Part of a small language model's weights: 4206 steps.
Each number is 50 + 15 x the weight over the matrix's rms, rounded and kept within 0 to 99. Layers, rows and columns count from 0.

# layer 6 MLP down (transposed), 256x96, rms 0.077, rows 162-186, columns 0-95
72 19 29 35 61 45 43 67 40 14 42 61 57 54 50 74 77 74 36 51 59 75 80 58 16 31 58 47 63 51 46 57 38 44 65 54 38 51 73 67 58 52 52 36 31 49 26 39 34 55 43 54 65 52 44 33 79 40 50 61 42 29 39 60 47 46 53 69 84 70 37 59 09 51 48 41 54 63 63 32 32 63 43 72 43 35 55 52 47 49 37 53 63 62 42 56
54 85 24 64 50 51 18 53 41 54 48 75 50 50 54 38 91 58 29 46 66 79 83 49 33 41 50 50 40 38 54 86 52 50 29 60 44 36 42 37 50 21 72 61 59 66 39 48 52 52 66 49 56 49 44 80 41 76 43 71 70 49 57 55 56 33 62 64 32 52 52 58 54 72 55 54 59 66 60 12 59 57 50 49 56 49 69 29 30 63 34 53 45 22 74 64
27 70 43 58 36 72 44 35 37 45 33 29 69 25 55 49 38 54 42 55 28 35 28 35 81 46 59 60 30 50 28 25 38 57 46 44 56 46 39 39 49 54 60 11 63 40 52 31 42 56 17 67 42 60 71 27 53 33 46 65 38 51 48 50 39 20 93 51 43 22 51 36 62 33 64 48 33 42 37 50 45 24 60 39 31 55 26 29 25 80 41 73 35 61 48 54
65 39 55 80 45 54 43 74 64 35 71 37 75 44 59 56 69 27 64 36 83 42 50 70 54 63 44 38 41 32 48 44 63 71 57 49 66 39 54 71 37 60 63 63 33 31 67 22 41 80 28 40 65 61 45 28 51 54 56 72 33 66 33 49 57 70 52 38 45 80 55 27 65 41 45 59 37 52 56 54 53 63 44 72 44 62 46 46 23 57 53 44 60 67 53 39
46 46 68 31 45 58 59 69 59 21 58 61 50 54 23 69 66 56 24 31 64 44 59 39 56 54 52 45 59 67 49 79 77 58 57 34 54 52 71 46 39 48 27 73 55 40 38 78 31 62 47 37 29 49 46 51 40 32 60 50 44 60 52 32 60 65 47 55 68 45 59 70 61 38 62 44 63 53 71 73 28 56 44 44 38 56 23 51 62 55 47 42 32 54 65 42
47 61 35 34 26 33 20 51 31 56 54 39 48 39 27 37 43 59 84 62 55 46 58 48 55 18 21 51 36 34 45 54 54 46 60 56 62 55 39 67 47 63 31 48 75 55 48 65 40 41 46 33 43 61 47 30 41 61 71 54 46 50 55 27 42 25 78 29 63 31 54 37 46 51 40 31 52 32 48 61 33 62 61 38 72 28 42 58 41 36 43 51 73 62 70 48
34 40 39 26 40 27 62 68 60 61 38 55 59 55 66 72 30 95 52 51 54 48 62 51 47 53 55 38 03 56 69 52 43 49 42 46 45 59 86 46 49 62 56 45 83 27 57 40 36 34 33 38 49 48 62 29 50 75 74 48 61 52 54 58 30 28 59 58 67 43 58 57 37 72 24 47 65 59 38 34 53 41 40 53 37 81 42 46 48 65 34 55 43 48 71 65
24 66 62 46 59 67 42 64 56 34 36 51 49 59 32 55 35 60 71 73 61 92 52 44 70 46 33 71 56 51 63 42 70 43 46 42 33 52 56 28 55 41 75 92 30 51 72 60 29 63 45 61 28 37 78 67 47 39 28 63 65 66 52 55 52 58 59 43 52 42 43 45 43 59 48 54 48 35 54 56 74 30 37 70 17 59 64 45 57 59 54 72 52 41 53 48
16 47 42 47 51 33 48 78 23 40 38 43 46 53 72 60 43 33 46 55 38 52 34 38 77 54 58 35 22 45 31 40 72 57 21 27 43 42 50 33 60 62 94 42 40 64 36 43 31 73 63 00 56 42 37 58 42 68 31 27 64 62 54 48 61 30 64 37 52 72 65 45 31 39 50 60 41 31 34 55 56 28 71 33 54 54 48 46 43 52 69 38 38 38 45 52
40 45 43 42 36 57 46 26 33 61 29 57 57 56 46 61 48 55 85 34 35 62 81 54 52 26 22 61 46 40 52 63 56 58 34 96 25 49 37 59 49 45 48 60 61 50 58 50 21 47 33 64 75 58 39 32 56 45 53 26 20 75 32 48 79 41 45 60 84 45 39 32 50 47 36 30 09 52 45 36 31 58 57 47 51 55 41 54 46 60 41 59 49 62 63 70
44 34 37 58 59 33 68 47 53 16 51 45 45 60 46 30 70 62 43 70 81 61 46 67 31 32 31 35 61 44 47 17 55 58 65 56 29 50 46 36 52 56 52 47 51 19 49 57 61 59 79 16 56 31 40 54 53 69 34 50 40 50 49 65 48 47 47 63 68 53 40 44 64 60 50 61 49 28 62 54 36 46 61 30 59 54 62 45 53 45 35 39 59 46 32 57
48 43 50 51 48 47 35 43 71 42 53 61 61 68 36 36 39 27 35 47 47 52 39 64 43 56 51 49 82 37 69 69 47 79 42 50 14 49 66 37 49 64 51 43 23 57 91 73 38 59 57 50 75 48 52 32 63 44 50 37 46 39 47 41 16 39 72 50 49 74 37 65 58 33 50 58 36 73 62 37 58 62 36 28 54 64 50 43 47 26 64 59 52 33 49 61
49 68 68 66 36 49 58 68 56 80 45 20 57 36 65 52 27 46 37 30 35 17 35 47 74 25 57 54 46 47 52 55 47 46 27 31 67 49 59 55 29 48 42 32 47 63 86 66 52 40 54 58 26 64 52 46 63 47 44 38 37 45 57 68 70 60 59 69 47 52 45 46 52 44 54 39 76 31 26 58 48 52 41 53 48 69 67 79 62 57 56 42 38 69 57 36
52 59 72 47 51 83 65 28 45 72 47 39 64 39 51 41 44 54 38 34 48 44 43 62 72 30 52 43 68 52 79 10 51 48 46 64 25 60 67 43 27 34 47 28 42 18 68 41 42 13 59 40 56 20 59 60 47 43 42 49 20 48 35 54 45 39 73 53 37 41 44 70 80 60 25 37 44 46 48 60 59 49 44 37 30 65 60 42 86 62 35 56 67 50 25 60
34 52 61 54 63 14 42 45 36 45 64 34 31 55 59 35 23 49 47 66 40 39 52 64 23 19 45 62 45 28 46 42 34 29 48 43 79 81 67 38 53 52 62 66 40 60 71 62 57 27 60 37 33 48 39 68 48 45 42 47 26 68 57 46 55 45 54 63 50 63 70 79 69 73 68 67 58 52 62 57 66 80 49 27 42 47 64 43 68 46 49 74 40 20 41 47
45 22 54 64 45 63 37 59 59 45 86 26 37 39 31 59 64 45 63 72 62 66 46 67 63 63 61 54 53 53 21 49 49 52 33 78 39 37 49 58 33 64 51 54 64 49 32 38 48 57 42 71 61 67 41 35 42 44 60 77 58 48 54 50 53 58 49 50 87 79 78 38 72 41 61 56 52 50 68 93 42 75 80 42 67 32 61 53 47 31 45 43 51 48 33 60
74 48 57 58 38 65 43 50 65 54 41 34 44 24 23 55 35 40 68 44 44 42 18 79 46 66 59 74 66 62 52 45 28 63 59 59 46 65 52 96 35 57 40 36 56 42 76 49 37 42 48 43 75 34 65 48 53 50 63 53 52 55 71 55 54 68 29 28 37 45 31 48 34 27 73 35 28 53 30 45 57 71 45 35 50 69 30 51 50 55 33 52 37 00 40 36
25 37 21 51 38 36 56 46 60 36 47 71 80 44 40 57 72 29 49 40 63 82 41 32 55 38 27 60 84 65 53 46 85 92 29 57 61 61 73 67 30 44 68 38 63 60 46 41 63 24 37 45 56 31 30 74 36 48 49 50 47 41 44 76 40 50 36 47 79 51 41 52 43 25 55 38 27 35 64 64 34 24 39 46 59 56 26 60 68 43 75 74 42 30 40 52
49 49 68 37 39 58 26 65 47 54 38 49 27 45 27 42 62 45 69 29 61 98 66 69 35 58 28 54 47 56 57 51 61 21 42 42 32 60 47 48 59 36 52 31 47 47 51 33 46 81 46 63 37 53 58 65 45 61 26 69 25 45 55 48 72 49 48 46 65 17 56 44 51 53 61 42 27 71 44 32 77 48 32 75 36 47 33 34 81 56 43 37 62 67 53 51
38 81 55 60 61 54 46 74 53 35 56 58 69 56 52 68 48 57 62 44 46 17 69 38 57 41 54 21 55 48 71 53 62 66 40 38 53 76 22 47 41 15 45 51 35 59 47 53 37 50 41 62 49 53 62 51 16 72 42 40 50 59 33 48 85 43 32 43 48 46 97 39 63 27 30 57 58 39 74 47 60 35 57 75 72 66 58 45 45 59 35 45 53 31 45 42
37 57 54 33 25 35 41 41 39 74 39 60 66 50 43 65 38 48 62 27 51 61 58 48 67 21 34 46 86 33 44 31 60 68 53 50 45 66 49 76 49 29 32 43 44 65 35 43 58 62 41 43 32 43 50 34 62 54 48 60 22 44 60 47 63 51 22 74 20 38 37 75 71 66 83 22 52 57 59 60 64 71 44 67 32 53 36 62 67 68 46 46 47 24 28 35
52 72 46 58 34 47 53 50 38 45 59 39 37 31 42 52 42 74 86 56 50 39 48 31 56 53 60 45 45 59 78 46 65 41 71 63 58 36 57 51 48 77 31 34 21 44 58 43 41 72 62 36 40 48 46 38 62 67 46 33 79 70 52 73 60 41 40 34 15 91 13 72 30 67 37 46 66 11 32 57 39 57 67 34 69 62 48 65 64 57 32 57 43 60 64 42
40 48 28 59 45 44 51 63 52 45 40 46 50 87 36 40 67 59 74 87 80 83 50 51 51 31 59 57 58 65 60 39 40 41 37 44 42 55 42 36 56 07 49 61 41 49 61 52 32 35 32 45 28 50 37 50 35 65 62 21 46 58 63 36 57 27 40 34 39 41 40 49 18 62 33 65 21 54 84 43 38 60 73 43 67 51 63 42 53 46 66 47 60 35 61 69
38 75 50 74 26 42 48 55 55 34 27 51 87 46 49 35 63 66 55 44 66 53 46 57 50 49 60 46 33 60 63 44 67 45 48 68 66 40 24 35 47 51 74 53 61 48 35 59 53 50 66 69 32 50 48 65 44 55 33 86 46 19 74 40 37 76 56 60 37 61 67 52 61 51 45 58 47 48 18 71 34 47 43 60 25 36 40 50 49 52 25 60 57 17 60 42
67 53 45 50 55 37 21 42 47 46 45 60 62 60 49 52 57 84 58 42 84 62 58 34 49 51 35 41 39 60 45 63 64 84 69 29 32 58 65 37 41 13 49 44 50 40 61 48 53 32 84 27 51 41 67 49 61 26 64 34 55 41 61 40 41 36 22 45 58 39 26 55 34 75 54 58 67 45 71 51 41 56 23 51 63 58 55 51 44 47 43 46 52 24 52 50
# layer 6 MLP gate, 256x96, rms 0.0842, rows 163-186, columns 0-95
45 88 57 45 42 32 56 15 24 49 41 47 33 43 37 28 53 46 65 60 68 48 52 49 34 50 53 37 49 58 29 34 64 46 28 47 39 47 75 53 53 23 51 33 45 54 28 65 39 48 70 32 32 24 49 69 38 66 68 40 42 36 56 74 52 45 53 26 33 49 55 48 60 35 47 40 38 33 51 55 45 51 46 70 62 66 55 24 59 61 48 48 32 50 62 74
78 67 38 67 54 56 52 44 46 63 37 36 37 55 29 61 28 61 67 61 58 71 63 31 46 62 35 29 45 52 56 34 52 63 74 66 72 83 46 49 58 56 32 45 31 49 51 51 52 68 53 55 53 36 64 59 44 82 55 44 32 46 43 79 32 46 52 48 46 45 81 73 72 55 50 72 40 37 63 43 34 54 37 66 39 46 51 53 36 57 29 54 72 31 78 63
37 71 29 61 45 60 58 51 59 69 32 17 52 62 24 48 75 59 41 39 25 72 65 52 33 36 65 65 41 35 56 68 46 22 62 63 38 59 32 76 72 35 30 49 64 37 52 42 63 32 56 52 45 53 37 61 62 76 41 24 69 55 59 45 53 50 65 60 68 65 55 61 48 49 51 53 63 37 40 51 73 68 51 33 36 47 53 67 32 41 58 40 31 53 50 50
41 90 15 44 65 25 33 68 42 72 33 37 42 74 41 32 32 60 56 34 70 83 38 66 48 62 77 73 33 43 56 21 43 59 71 54 45 52 53 59 43 19 34 22 44 41 19 60 51 70 31 58 56 56 19 56 48 43 57 31 60 54 41 51 51 58 71 46 78 49 45 59 44 35 25 40 38 40 45 51 48 47 36 49 77 75 39 48 51 38 33 48 68 66 39 70
50 48 64 57 87 60 52 62 49 60 86 57 46 48 39 35 29 65 38 61 63 35 45 65 55 62 38 32 49 44 54 62 44 61 70 46 54 79 64 55 42 66 40 68 42 64 44 63 58 14 38 46 33 50 62 36 48 64 17 33 40 54 55 35 55 44 66 70 46 42 40 29 60 55 42 62 69 18 62 48 29 76 66 21 61 48 64 69 48 51 56 50 51 67 30 84
44 40 51 61 57 31 64 35 58 50 32 31 45 63 41 43 28 43 81 65 41 44 64 49 61 36 25 50 44 64 34 39 51 39 60 51 18 83 72 40 66 55 47 54 48 52 36 71 40 32 91 47 06 38 51 40 38 55 58 57 52 09 70 72 48 51 26 59 24 34 49 46 49 60 24 60 37 64 56 69 36 36 63 37 49 44 38 59 51 53 78 41 74 67 66 59
38 61 49 57 33 39 58 47 41 84 43 33 65 59 28 52 37 60 55 49 75 64 45 45 57 34 53 54 74 43 52 40 65 46 83 48 42 32 63 48 93 57 45 13 73 36 51 42 59 55 56 31 42 31 72 18 47 65 29 22 34 52 77 52 46 34 42 55 33 56 78 45 35 62 39 49 51 43 48 54 56 53 50 58 60 68 29 69 48 50 62 46 52 61 57 47
37 52 66 57 78 39 37 70 60 35 49 44 59 35 48 40 51 46 70 66 54 43 34 42 40 46 46 29 41 53 63 37 58 29 81 87 36 69 57 29 54 56 41 65 42 25 52 61 54 28 63 56 50 41 51 29 71 74 51 53 36 44 35 26 38 43 30 28 46 51 64 55 49 23 60 69 38 46 35 73 62 37 33 46 34 46 32 45 40 55 68 56 69 60 68 79
59 51 55 46 47 56 60 34 46 55 62 47 68 44 59 45 34 72 55 63 82 62 40 21 22 79 89 39 45 51 38 55 50 53 69 36 56 54 48 56 27 41 48 38 56 53 39 77 80 59 61 39 42 49 49 39 46 54 36 61 84 51 48 54 38 21 53 16 29 64 71 78 49 54 69 69 65 49 46 67 74 35 59 67 42 42 70 58 48 29 40 52 50 21 37 26
43 60 53 69 49 47 29 34 28 30 33 39 63 32 62 52 39 46 42 53 46 54 42 36 33 33 68 36 51 60 47 24 41 66 55 48 66 26 60 53 74 45 60 37 73 26 71 77 42 55 37 64 30 70 39 73 34 71 36 31 37 71 45 36 61 36 83 41 28 58 65 32 43 39 43 29 53 57 52 57 50 53 56 50 67 39 60 76 60 28 81 57 16 64 36 81
33 42 28 57 68 33 58 38 31 38 56 28 68 26 81 49 33 58 71 68 15 83 49 55 41 45 39 28 41 34 57 53 46 28 63 62 85 58 51 60 31 30 40 31 53 70 34 46 68 24 31 64 39 47 49 53 48 58 54 67 45 71 46 49 75 48 33 49 57 31 52 47 52 61 51 65 51 22 45 66 33 46 57 45 50 55 28 58 43 55 41 35 49 57 41 32
39 67 50 50 94 23 61 58 19 27 35 45 46 74 28 72 48 46 74 42 52 68 54 65 65 68 57 82 62 47 81 38 21 55 56 57 47 72 39 68 63 40 52 43 52 46 56 68 53 35 54 57 63 36 53 53 28 62 49 36 35 49 50 43 39 38 33 54 56 74 69 31 42 42 53 53 51 42 56 52 31 66 64 49 28 44 12 42 52 31 61 49 75 44 34 46
65 49 67 39 66 26 75 10 28 80 31 38 61 67 54 31 09 53 45 76 72 41 52 50 50 32 78 28 27 52 48 42 45 72 56 79 58 69 58 59 36 26 47 52 43 74 55 80 43 45 53 72 16 40 19 45 31 58 41 55 38 57 47 41 63 46 72 54 48 61 60 41 44 49 42 61 78 73 52 33 62 45 84 44 53 42 55 58 64 32 50 57 61 42 32 54
52 46 45 56 43 05 61 25 71 42 48 42 41 24 34 19 57 55 33 54 39 61 42 53 64 38 48 57 25 23 65 50 46 35 44 64 50 65 57 59 65 42 36 55 48 31 56 66 63 36 72 35 39 64 55 68 48 63 54 54 36 71 44 60 49 51 53 78 45 61 52 80 58 54 43 80 54 35 57 50 75 88 39 44 70 45 71 67 59 53 38 64 63 39 60 43
23 30 55 64 38 40 34 41 46 55 51 53 38 80 63 45 55 28 40 56 61 71 63 44 48 53 44 65 67 51 33 49 77 60 70 68 53 62 59 45 45 82 60 41 58 58 71 47 48 72 45 63 31 28 70 35 77 45 42 00 59 76 55 83 46 36 76 57 54 51 24 37 42 53 36 54 60 54 62 77 67 60 62 47 43 56 66 63 74 39 48 39 37 63 42 56
37 65 50 29 66 32 52 36 48 64 45 62 48 34 60 39 32 57 62 75 81 63 48 40 47 16 45 31 30 54 56 43 56 50 86 47 51 38 59 53 57 30 33 57 72 61 48 49 72 40 36 47 11 64 62 69 11 35 47 31 42 49 25 32 67 31 71 64 60 15 79 60 55 57 49 79 71 43 47 55 50 45 55 61 51 62 50 81 57 49 67 66 60 55 44 45
48 60 38 52 58 41 46 34 64 48 55 23 74 42 00 60 35 37 70 58 67 47 54 62 18 47 46 32 45 64 30 43 62 42 34 43 48 80 35 58 63 63 56 58 53 49 29 44 55 38 57 58 66 50 47 49 72 64 38 41 31 65 68 59 29 25 35 34 51 41 54 57 36 52 42 51 29 37 49 48 42 57 68 75 65 42 94 60 55 66 62 63 65 69 46 58
37 47 47 70 41 22 23 57 39 28 57 62 50 31 40 43 78 55 31 43 70 71 54 24 39 45 56 42 32 57 37 14 53 22 59 58 84 71 49 57 46 40 53 50 28 47 43 52 62 35 42 62 43 55 36 32 34 14 40 42 55 69 46 35 16 37 31 49 34 55 61 63 59 33 46 36 53 42 69 70 62 71 42 31 53 36 53 84 86 57 50 55 65 54 45 58
56 42 36 42 68 34 27 59 67 57 38 52 37 40 40 26 44 50 69 49 26 60 38 51 38 52 65 55 65 53 35 38 69 59 73 49 60 50 38 62 40 57 34 45 45 23 28 37 57 52 64 54 43 44 65 67 50 30 63 11 40 62 47 14 59 34 33 38 49 67 56 43 52 22 23 81 31 41 37 58 49 67 70 54 76 47 49 32 38 06 53 52 58 30 30 54
59 56 71 42 45 60 53 28 49 54 59 34 68 50 63 50 60 69 18 49 63 50 81 43 44 68 59 35 51 04 26 43 55 36 44 34 27 56 45 47 42 65 42 68 55 61 25 52 30 44 58 60 33 69 44 85 55 49 56 56 62 40 58 54 63 66 33 52 29 57 36 66 48 28 36 48 61 51 51 51 62 73 54 37 73 57 58 21 40 51 73 26 42 43 14 63
41 59 49 49 41 25 62 07 31 47 65 40 62 35 63 29 32 79 41 55 34 61 34 36 50 36 43 29 57 57 62 56 92 54 49 72 10 47 42 43 65 43 40 24 39 60 44 47 48 68 58 79 38 39 54 51 64 61 15 45 70 39 69 49 44 13 44 58 10 70 49 50 45 43 54 47 51 36 56 53 58 43 57 61 43 54 41 63 57 32 33 43 34 56 55 69
29 45 70 61 64 51 38 27 65 59 88 57 47 52 64 75 54 70 39 44 41 45 42 60 57 50 50 54 60 27 47 16 77 26 31 86 60 67 53 46 43 55 61 06 56 37 43 41 33 57 45 46 46 43 52 67 76 42 19 26 44 31 52 88 62 42 55 60 52 48 65 39 49 66 40 86 53 28 60 64 47 88 87 74 53 49 58 65 81 58 58 40 50 49 44 57
61 55 51 69 42 47 36 35 49 59 40 30 66 35 43 56 37 42 73 42 72 33 46 57 27 43 64 22 58 07 73 40 40 60 55 44 54 46 25 41 32 46 39 35 62 40 48 39 70 61 35 49 44 46 62 46 45 52 45 55 56 62 49 16 31 36 50 40 53 56 58 35 56 48 49 50 39 62 37 37 60 60 30 65 52 34 33 45 24 23 49 58 60 74 30 24
42 26 44 56 63 33 12 57 53 48 54 44 61 26 52 53 35 09 56 66 73 87 50 47 69 54 35 58 37 39 44 38 59 30 66 63 55 58 67 26 41 55 23 36 63 55 18 34 35 53 50 48 52 43 38 60 68 44 30 64 51 38 34 53 68 54 46 40 45 43 33 66 66 59 65 75 67 15 59 67 41 69 37 47 50 58 46 56 76 27 41 24 37 34 49 49
# layer 6 MLP up, 256x96, rms 0.0829, rows 163-186, columns 0-95
23 44 55 61 69 44 28 48 65 29 40 64 48 53 45 41 43 77 34 48 42 82 83 49 43 37 48 45 23 37 47 55 37 41 50 78 59 62 18 71 70 25 53 55 61 49 57 73 37 48 51 39 38 74 63 35 30 54 60 72 79 43 36 23 68 48 57 44 34 69 51 47 75 66 32 54 83 67 27 51 39 70 72 58 72 61 75 47 55 70 73 53 59 32 63 52
28 32 36 75 39 58 51 36 50 34 58 62 49 49 39 37 65 63 30 37 55 00 53 63 54 51 23 88 65 52 61 50 70 54 22 45 44 70 39 60 75 40 28 46 44 40 46 34 53 84 22 51 37 58 75 44 15 55 59 51 34 48 73 66 48 54 73 52 75 43 34 36 53 26 38 50 35 38 70 31 50 67 55 59 37 34 41 44 47 85 44 36 44 67 61 39
40 42 26 59 23 53 52 73 46 53 54 40 64 85 38 71 75 38 38 57 27 54 77 52 29 60 58 50 34 52 85 55 54 54 57 54 54 39 43 43 75 49 45 60 72 43 79 00 63 69 51 39 87 82 59 48 46 67 59 64 61 76 33 46 55 54 49 28 65 63 51 42 63 32 51 65 55 32 29 52 53 67 32 56 46 56 41 76 36 36 58 53 36 55 80 36
60 59 43 48 58 65 59 53 24 38 54 52 78 64 42 77 57 31 40 56 49 55 47 52 40 35 81 58 45 68 36 47 56 62 58 32 16 43 67 32 42 66 53 40 78 44 58 58 43 56 65 65 52 50 20 36 51 61 70 25 87 72 42 33 59 73 39 50 66 68 44 61 47 33 45 60 32 59 34 47 42 49 69 64 43 45 20 58 66 62 55 39 40 54 60 39
47 48 44 62 23 51 49 41 22 33 42 70 53 65 44 62 45 42 82 73 45 59 39 38 55 39 57 65 59 36 42 34 48 42 46 56 64 53 72 85 48 22 41 26 50 76 40 40 34 44 46 68 46 51 53 77 52 54 74 41 35 66 45 51 51 46 64 44 50 48 63 77 66 32 49 36 50 77 61 61 75 36 46 44 28 73 66 49 49 54 45 32 27 48 58 37
37 63 60 66 35 56 48 23 38 35 44 58 38 44 66 20 61 56 38 26 72 68 43 26 50 31 33 58 24 25 48 29 62 42 79 91 55 63 24 58 58 40 20 48 46 53 63 73 46 68 61 54 58 59 67 62 32 16 61 44 56 48 73 50 43 62 49 74 42 56 72 61 69 38 54 56 63 25 80 58 32 41 40 59 46 68 37 57 54 33 36 35 49 47 60 56
28 49 47 71 62 56 39 35 35 67 43 38 53 37 38 58 39 56 31 51 69 78 54 07 69 41 29 39 36 55 61 33 47 39 57 36 36 69 30 55 57 64 58 42 45 33 59 51 68 60 70 59 47 28 69 41 68 44 25 51 61 74 53 35 46 47 38 44 44 70 59 50 33 46 38 39 55 18 75 53 39 56 52 42 41 57 49 29 64 53 52 34 55 64 59 22
32 73 32 73 32 50 51 58 43 51 50 58 40 67 53 48 38 69 23 39 58 78 40 72 79 43 47 65 83 37 65 63 73 39 36 66 38 55 72 12 54 42 42 70 61 51 45 35 50 77 62 63 55 38 44 36 62 30 29 21 72 69 65 80 49 63 56 60 71 42 54 16 40 47 45 45 41 41 90 87 40 41 66 56 43 40 34 60 48 45 62 74 55 24 53 47
65 08 29 54 26 68 67 68 60 83 15 17 54 62 60 60 46 51 77 58 55 44 67 51 41 51 45 55 69 76 38 48 57 69 28 42 25 39 57 56 67 76 42 49 44 43 62 71 66 34 65 72 45 53 38 44 44 51 28 37 26 55 49 53 32 71 33 39 61 43 25 51 68 24 41 61 65 45 28 32 34 51 41 16 65 24 60 59 27 55 50 84 72 65 71 48
54 61 52 38 47 45 55 32 41 42 62 53 44 45 52 69 46 43 60 41 71 53 44 67 44 60 54 77 53 51 57 68 47 34 39 74 77 46 63 37 42 37 56 48 49 33 42 60 54 60 56 31 79 42 14 42 50 38 46 45 76 04 34 38 26 49 64 53 42 41 41 55 70 44 27 44 57 72 65 21 54 31 23 44 43 45 84 32 56 53 43 51 46 63 60 61
31 43 44 61 60 44 33 50 67 39 39 41 76 45 73 67 27 73 48 56 46 53 46 56 51 42 29 51 33 47 57 65 23 49 36 57 79 50 49 58 47 50 65 46 68 46 46 31 43 65 25 48 23 68 42 24 37 61 54 69 53 27 35 59 64 69 22 69 44 55 54 53 45 63 68 42 45 64 64 85 54 39 71 41 50 31 15 42 24 39 47 36 48 43 54 39
41 70 27 50 65 47 58 53 58 50 58 62 39 44 60 10 59 44 61 69 48 55 78 59 50 49 33 61 78 65 42 57 51 59 56 58 61 70 36 43 38 87 59 37 50 33 38 41 48 81 57 63 48 64 87 35 42 48 66 58 52 42 53 63 51 45 50 37 65 65 38 52 55 49 37 41 40 80 62 47 60 56 66 40 59 40 37 47 11 54 39 36 47 60 38 78
50 88 58 21 40 43 27 56 49 20 28 48 66 40 22 55 65 46 60 47 55 79 63 54 25 57 37 35 52 54 22 84 59 52 48 51 80 48 43 48 54 46 52 52 54 66 50 47 41 51 55 44 44 48 56 46 52 42 44 38 59 48 44 42 77 17 37 58 47 25 68 67 61 37 16 74 28 58 62 36 66 55 70 58 56 40 67 48 32 65 54 47 23 44 26 43
58 52 40 66 38 78 29 36 66 11 51 53 42 42 43 31 65 50 59 43 62 43 29 38 25 35 41 32 58 49 42 60 50 46 45 40 43 14 27 56 64 41 56 53 45 67 52 32 32 56 46 82 51 40 46 58 61 64 52 54 46 62 56 43 70 25 47 48 29 32 31 50 40 35 55 01 40 33 52 59 66 30 75 49 73 54 45 46 54 39 40 41 63 55 62 64
62 52 43 62 37 56 37 41 20 53 61 51 70 60 54 57 48 52 42 77 22 71 45 47 58 37 47 40 57 43 55 59 43 62 91 50 65 66 71 40 48 51 70 49 69 71 68 52 58 68 53 11 52 50 53 51 32 59 34 22 48 67 48 64 86 63 67 32 48 42 55 49 38 71 32 43 56 63 63 45 69 76 61 43 35 35 62 56 17 64 34 59 43 35 51 66
69 60 67 39 45 36 49 60 86 59 42 66 50 46 25 41 62 37 33 64 58 42 36 47 54 53 54 41 58 55 45 59 40 60 59 60 48 54 67 64 61 77 67 39 23 48 65 40 59 38 16 44 37 54 62 75 39 37 29 65 30 56 38 35 40 68 37 71 50 28 70 55 43 38 48 47 46 47 52 35 38 38 35 54 35 20 15 60 48 42 62 75 49 03 24 40
34 66 46 58 56 65 67 51 52 61 52 40 84 57 65 51 66 51 61 65 63 47 65 43 82 51 54 60 59 43 25 44 56 52 49 40 63 57 49 74 60 29 38 49 40 64 34 65 75 73 50 44 55 53 68 35 34 46 56 57 25 39 63 31 32 41 48 27 37 10 79 99 39 45 60 62 26 51 59 51 41 54 90 81 68 73 48 69 51 29 56 51 39 36 52 45
46 51 48 47 91 69 58 42 66 48 67 22 61 22 75 53 46 53 36 48 37 48 50 72 45 31 53 47 63 34 48 63 30 53 57 39 33 51 36 56 44 42 63 50 65 47 69 53 35 58 83 65 63 46 22 48 36 42 28 42 57 68 48 62 40 64 69 60 50 60 56 58 37 55 52 70 55 51 46 62 42 59 69 54 57 44 36 35 57 07 39 32 44 49 34 27
47 39 72 37 49 29 64 59 72 47 46 37 45 39 55 41 38 59 55 46 62 20 53 69 31 35 25 23 37 41 67 51 43 62 36 62 49 45 50 63 66 46 58 24 33 48 38 26 43 52 51 22 62 38 61 53 55 70 39 67 60 33 57 61 24 64 22 67 59 45 47 55 22 24 50 69 45 55 52 43 51 46 40 60 32 37 06 75 38 55 42 49 50 74 34 33
66 73 61 63 54 73 62 46 63 48 64 43 33 61 39 48 41 58 34 48 57 78 48 61 80 71 44 41 65 51 59 65 46 31 46 67 56 79 37 44 43 47 49 36 71 44 74 52 57 79 52 52 33 44 42 52 68 63 31 39 48 52 46 50 20 32 69 01 52 60 52 56 61 64 35 47 10 59 51 46 55 37 35 58 69 45 51 47 52 51 55 40 72 52 65 60
35 67 65 47 58 64 57 40 60 34 30 47 36 48 37 34 33 56 35 22 80 66 31 60 52 33 48 66 53 44 62 31 33 60 72 51 55 62 30 76 20 44 66 41 74 50 59 66 49 13 55 56 58 45 26 23 61 36 35 38 47 53 46 53 36 63 44 64 46 58 87 63 36 46 47 73 64 57 44 36 53 60 49 51 47 31 37 30 54 51 66 22 50 63 42 42
73 38 62 49 38 61 48 59 51 17 37 42 40 70 58 35 75 40 57 53 51 29 54 43 20 25 46 36 27 42 73 33 57 32 54 42 39 13 45 46 69 49 70 35 55 58 80 39 65 44 49 47 26 42 37 47 60 58 40 29 46 92 74 49 44 55 37 37 33 56 67 68 34 57 28 53 27 55 57 36 55 57 33 44 45 56 44 75 34 54 34 46 42 60 48 64
47 58 41 45 36 71 38 49 44 78 56 45 42 28 64 56 51 39 56 48 54 54 42 49 39 57 73 44 60 39 46 53 50 44 30 33 35 49 67 40 44 41 40 51 36 39 33 46 37 61 58 53 91 50 14 64 46 53 65 41 47 31 21 23 36 36 73 31 45 30 49 39 61 55 50 60 34 69 51 27 34 46 49 31 34 41 42 46 10 71 47 61 57 65 23 40
63 49 44 60 56 36 55 47 51 16 39 55 43 70 46 35 43 34 73 56 56 63 61 38 43 70 29 31 37 47 55 70 65 43 50 59 51 76 50 34 39 32 49 52 51 53 24 44 56 43 44 17 68 38 38 49 30 49 40 35 36 56 70 33 30 32 76 47 30 47 55 56 44 32 91 55 19 67 66 47 30 39 36 41 60 59 55 44 42 39 46 36 68 76 49 50